From a checkpoint of a small transformer trained on Wikipedia: MLP 512 SwiGLU, a variant of Muon for these matrices.
Each number is 500 + 25 x the weight over its row's rms, rounded and kept within 0 to 999. Layers, rows and columns count from 0. Numbers have three digits each. The size before them is the row's rms in percent of the matrix's.

# up: layer 9 MLP up, 512x192, rms 0.108, rows 146-163, columns 48-95
# down: layer 9 MLP down (transposed), 512x192, rms 0.026, rows 146-162, columns 48-95
# gate: layer 9 MLP gate, 512x192, rms 0.103, rows 147-163, columns 48-95
up146 105:493512478490500491534448513525505467497496523493522495513504469519495527478516516567495473517517509518520483499510512503460497530515520490459502
down146 112:499456491543472519488538523541465530499510488498510488520520480513471492480514481509512492500461470487517502536517515559494527526511488494520473
gate147 101:485480499477514552496505477522517517521459470519468534479479479542494495505455535472517495492492484546510435514527498514535470490467491521476514
up147 098:471489472483476549500498462535501530500512496494503544521524477571514457541467515482497506492501538519520466515489495492543519476526461548486496
down147 106:507533528502474465478507447502486490492489509483468445466474472540498532510501498490496499471518481467515517495511506543435451488492472510500468
gate148 104:500552494524463493497495548491549516548512475533515470480512517506500526531537528507477522519457514473472511489537517565454521528521478494443544
up148 102:490509499465467553500484522442502457450512501496481551481533483441516503474514493486459507476470491504476463487460513469513510464549555490516523
down148 100:506443528477516574477498491514483527481540529527464511545520465438460502514479513505547496520520515504488442534515494446487498522503490519486487
gate149 100:476498467538476495487491471520534473540517463467518560516534482500514498487529498536498520491510510477466505517501487523498463494536525492488510
up149 105:497469502451528483527498514499492520477458450465486455505475524500507482497480540484523492510502518540553476513473500509503495515504486480499501
down149 104:516546492494496493531476498528538486473520541516455508454531492500513518502527523500504519500480482511507461512490481582500551518562522535512493
gate150 103:496552494525474531470498517472552512469479494508545525505509498503520517524476475491524479473474512498458515492550514518469481489478503502490484
up150 101:448467502450479508482517462482460486529503469490518481494490550512489478503539551468448506463501511548474476533504514509493486508528472531529494
down150 103:497478503503456530482472460484493516493494543461531530542502462504483496519507531485517465494500498527516488478524499477494552500549483512470527
gate151 097:539503506490455462499475476479577503484502491442500504488494545516495473506535534531562488436538458490475505451494520531518515512530493526505500
up151 100:510473547504527505496522520561531527514490504450514498493495480502496488528465536500454523481490492504495506535533541475518506456516506478476545
down151 098:482535475463516511513508529514551502483529484528504487482470511495534490501514474526505478490495480560454496526520479487527544530479480514491484
gate152 099:466499508550477521503500486484518502508505533507440476496534495493507488515507527529503512491510497463554494486503481486477495495489488546534500
up152 099:564479534509514548513508491502484471496501540440527499523513491554507497486487478441530490551478479462470480498494492506470500455481543497481489
down152 105:511520528496520482511480492492465494534489515533499480527543519456482527491559505522502484544532494514509490482536474492525470517497507504503521
gate153 111:539534507459493447516533471463516523489535474506481473478485474486460513496489486519457495500514446528544533528494493488532481535518480492545470
up153 109:508511490524506476475522512445523507490504455514528494516509476512518491515473524484467533494465549530474529547464505466523500540471476569502486
down153 101:498486472532492477488470509457488494553549522505510476504464499482468524508465549493490531500501514505542477534534488518513504511526474504494503
gate154 105:540515476489464492527445458518507470497531525515483486515492470520516506456505535473482491479470500498511503536532504555529471479490522501504475
up154 108:473484555499505506502534536497496525475494458438496535509502492487493530462510508539514500526485511520488519503494485514532514510476514509481515
down154 098:512529525473476488523473511487532511536476479517523508464443509462508533487503483524492521516483489483506451501503484507508509532461497507508503
gate155 106:527475532441496520548428496505483537482462540483533511496526485532533478497531551516511488503531514505535497505502475514502479508467525457480501
up155 105:521531521494473498511512503519509486470470503481517529496472495493499501490474530509510485462451529484508509485505526532464522538498517530508484
down155 095:473501500488529480507482461502489506529492445561480490486508553521558458512529502524504492509513532543454469526461510526499493534499500461524544
gate156 106:507527531549531490490489534500559473505488502497502450508490523520488529525478475489499510481506486543473509493449491506491527559498511487466518
up156 103:519519509482500489464549525497498520483468499498489502464471514483480506481473503452476490534491503479544518495526480523493487531495492555530487
down156 105:540447500489542524499491487463469447514487507457507502497492482507503495532525516543499486480499546523498497489476464455526503489487483502480530
gate157 099:587460496456478465490463532489500506465496472476503483493534505512471517544498480449484522515507500558524498518484530512503480528489526493501495
up157 097:479525521567494522505498477507488481546509537543482533461473502524501472521487514484561518513493503455496499499484463479503503523500515465513524
down157 086:525448551472456473493468521507503501450502447482554526496506509522469496513491485466485464528541499536499528519514540459471494486540495486499504
gate158 095:523507493505501514506519530525549486530477456523457449511542519456500519495504496494533511461526499540508519523509518556536514489525488471466513
up158 098:484531519481481535492524506522457498476532523494531498505486493502523501543458491536456495522499495494503520485515509493490520522469521514496534
down158 102:520488514485476490480468494482483499480529552512574518554472476479510484527492471512509477522496468512505471547469518452492507487495537470489495
gate159 100:514478475540494502520491482494498471456504506491494503485493474524499553503430474550480524505504531474459515519502437528505525451480529485499467
up159 096:490467493510502504515519491495509427561493455484522493475501445484514505528510525526507489533495496519535534542501513523520481532513491500526451
down159 095:505519522502499475500479491520524506527493517470509489513486488492517478478538513442517519475527480482525437467491524499409548475522553500519542
gate160 089:481516518493486496510493448494497505451528484547468479501492485505533466482489516493532488467488454506566463464487517485526520530518482518493531
up160 084:517449493439454486547485497499513476478475491481506524505505516528516489455496491541541483464477524496527452500518493507516504504515554517451490
down160 092:488506494523546548506549486459507527470498508455490535518481530484524501502525472510508474498494517503535474495511502506492485492480485483547563
gate161 100:485520449518554488532469560489476525520528502496490525461457482429470475504480523462539540500502476504470514503502489500545516464534474473468494
up161 102:503513524514495497470488478518481520513491516492471476492510488497462512525496463534495559481486511493476505547493518543512489470459454496478506
down161 101:470497502524481548512549478532555488458482492521484521481507519523496457490520523511494513513486482522494541503529527478503507477498495507501477
gate162 080:553499545457520510488491462500500496507462486528449488514485503527500530525511527486457523479511502518465493490512496504468501489472485547518516
up162 073:506488470472493491542507492475452533497502504587480462505505494489458520487518487500507550506581476494525466507483492514484464499537516508511532
down162 090:497498522515519506474494494482496473519478496518490503495499527528544486510496499454493534485506512516480485517512530486488525484499517501464458
gate163 099:522466497487490516509508509501542501519521461549514505522510514519486479499499522544525547492485485495445448535492518529495440510497501503463521
up163 095:473502489519510532476526521520479520509443485530452505528562479537492455521499550507472518488461496531457492459513505477484481490477498533490506